config.yaml
hidden_size: 96
norm_place: "pre"
init_std_down: 0.0
learning_rate: 0.00245
lr_head: 0.00594
batch_tokens: 16384
max_seq_len: 1024
Each number is 500 + 25 x the weight over its row's rms, rounded and kept within 0 to 999. Layers, rows and columns count from 0. Numbers have three digits each. The size before them is the row's rms in percent of the matrix's.

# layer 5 attention key, 192x96, rms 0.0993, rows 91-95, columns 0-95
100:490512480508498493475489489516527465506499542509492512504503481492556477504534494564486469503496528471493522503553495498482495495504506485506533481490469539481519515513440474504470482537549475533493478474475481475523509502504473510468503514589443501481474513491506467517472518520481515490
098:510508520470508519506496487489538485530494496489530507500516477452525488527484504518481537493468507489527501501529507531476469513480506387507524497499528508479486536526531528449523474502530493523513504459478504489504460506535487536491487504526447493480472502475502455491459518513511514518
081:502451530540513452491510518483479526514491494518516532512515503515477475439490555487547514499497488483524514559531492518534487495500495512528475538478491514500533498511438494486475539504499521465462479492504518503506491497468467545512461517457506486495495551482523478506533480469495486499
085:480541472503503567507513515494529474500472492476534493476465472492553501563516460504437490503498504503516536475546454508508473506476550438488519497511504520520477519502502501504500461493503472523515502509460501503462491486526502480457507493542461493506485479508522506512499507525497536503
099:495522512487525507529478495489541527473496462526505466488487476511474511503515475452506493485490483511448470505454493506510488480537521513492451502541509511537466468491490491492502497481499497466493497518443447529495526495501541472513502455481522539497547485485513552555509545496517510479
# layer 5 attention query, 192x96, rms 0.0982, rows 92-95, columns 0-95
101:515479544486485490513496499459490455489538528460495511508481538472530473503508546512498508467456487522457487529514510523538478546530500454494456521525500484504508474486522518471485505477519468511518478470505500511522476536493458545496493526481469478496481493458486494566510486513474490469
075:513466493512479513517484471516522497501532467449511504515503509503498481541472517538545506534445509494474508531475519517480495466505503550530492472517517497498493452542513497491478462485516475466464483487562520509471463545491442520505474532507504511520537487465503525501500523474501481492
090:445497522525477526463522517467501490513494492497538480532455497513491486516520477545503567498492492489497531521530537544539525517480508465515505535499477493540511497458443479497516533537504494501535475502459462521533500485502523486483510465484451490475500455488500474514508488510503514509
101:474549473501538547463517521515483508545497494515536504507508473486475525480487476456496489540548496460473441503467542490512490487481488510514512520497521540550486529515482490510478491460485529510494472520473483484521532491486538475552463487483481524492517532475509500475518477491524521496
# layer 5 attention value, 192x96, rms 0.0756, rows 64-73, columns 0-95
087:435510518505513492488480506541534522520497461505494516537518470485530489486494488482490490506483479540550518461494487481490491498537503493503460484478512513517452547546515487523500497560520477503507443467499456499516535536516496520516483480473497527461507488489511539560526489498503485514
101:493519499480538536470471482483518477500494512520478525501508465509494490495477510525471543522444566446476514495486531555470535480513496492503504540508522502500502526495509504485502542468505533459497492479498480510515486548512498480531549491515522484462510511521485520510461487524433482488
082:504503513467518502477498498470467463472505460488488482482523515513487483486467548503492534527479490468471508495483485500515494523472501533543445522506518468483577468517519514496458513501521497475516517542499530470504513500504521470456506468470498486448523524523485470548470503549503497501
089:508515457495505499514474505475524510497470529512492473474465504489486486507438524516492478426489470526485522512480526501488513496516507486491506493486505480526507498489485491446525552480494474501517575547489517473503463555499492528503495502520503503486490553468466541512465456516489484494
098:484524525452495490507493510539516530508495445510489535496490501493545502466480493490486503507449487470499491491462527479530497519525465522526447530507498457475524504501482495474508529467499493479497447472485477477536476510516505547526497491497514513493501467500518540564446486521535515528
088:504494526531489504513527526488482512521506523498510454488518517471508513477517515478485543519533469551580456489517435485531511496493507499524514480534453514498467484463485485495516525548500502518467519525520518500519493466485481476489478489480507490547475525511506500457527450490511528509
090:507501513510521575524486515497520514483531500485506464523536491504506513448494508521509504556434501496476458525499485521485457480507514507539483483518486495553550468488494526529499504522489494476455511506521491508503496503487443493486446460536501491466506476487513508521485466486469524493
084:528473510469535496510487522507503473490548462535520497546486520524486528496505491488501439539467526471486507520473477503489513508510500488496482545533445518475530513487535525528503506480484462486478457551486556487479533465498482513492485474510470515459533502490492513507481465473470519502
084:528503420506466541535489470540497517553478522520476475488462473528528477514494510517474483555513517485467524487513507502487514510483529515478490529539503518516511539484512527537519470495520486513458507451462553473493482526513519502535460473522510482503498515506498500493506496511463498490
090:482504501508455495422487519502521494518494507477513517489496493501512488466496518503498484459502516465491509553506474499535496515476485504507476502497501481513510537565480490497442517494520502498501523487500544500467478557497492481479566474489526488457510494480522508462508494496505416512
# layer 5 attention output (transposed), 192x96, rms 0.101, rows 64-73, columns 0-95
087:527500501536475524490492496476519547488484488496512492488530493554463492495532479483476501502488502490469492509523520544503509531511445500523513516511510523523503463503476469524494474500484510589515492507486514504488455528489457458546479488490478456500510526510461516440504532475504502531
105:444500517534510552487524522493506534489515517496489500557479474503481532408487525494504490490526511539477481507547464467521536500503501504438466504511467489496495503468533522505493528461494530512530469497522476492466493519508476509499494500482497480513530466488527501523473504489507523530
083:500529541466532539498524538490504529515506494519483493471504513493523534493541512496547489463524461544510511525533459497489535487484499433506460502530553504475476533465512493512508461468515515472504500523483532475450464508484480510482491515481520498487460476484534478518481474495489503495
087:496512511458533502505485505501495462498500462525462489520472529487505514484500488528477496514515522542492504503491473495484491528505515477502493496494430525498468526533522505516453538488499528453494496455566465514480466515519502534523491511553438489489537483530518493495481559507513502485
105:506531506516507553485480546467496562452494498516486496500541509521461540505538503500528471489501511521495489503538485530492480486490484511452518508478516518486509493495494508520503446463494492523534508523477526481479473544463456437506493494504502451475514522441506513489483526488487510509
090:560461471510482447544465488507477426512519501488533514487523481493510480507481476500518482502487471484478520504431524507486507515495485486504492514492503509508518515544473479482519503467505462511464523508514479525543484479516513547513518502546507538476488498538521511530501467544483471510
102:524473530498501498466521507484551498498474506514467521498541498517522456446494473458515430474494482521445511522483501515515513505528435479491490507465522506517538485460496503477510499456520526518520476499480547537509513550489510474502489512503497518505528516547501495508465472510509511503
092:513496550504480528462523501474505518505535529530524515514510482520515503518508461494499511508486530532515504535503488463526470517502505477492500471424542498504529471495471509467501466479474501475526491496426553503523526494473546455489489473491509479532498471471509514481458487525503514518
084:472499546506532440488524520520518517507477514529528484522473498472494532498468556466531501477484534533486477489510511499499463458519505483485486490451494509514518463508492517485488554522464506490519466550505457477486511487505543518511471483450519503514513491482458509520500504532549505509
092:487508504496538529484472476501502555508501492494502498532468505477495520481532464509470537521511444546540495502515486526513529506495490490515475535551536463515477514492507469526491505492518498498534456520489496497456482529497471494489428487502439527494509512473471524518525486527526505459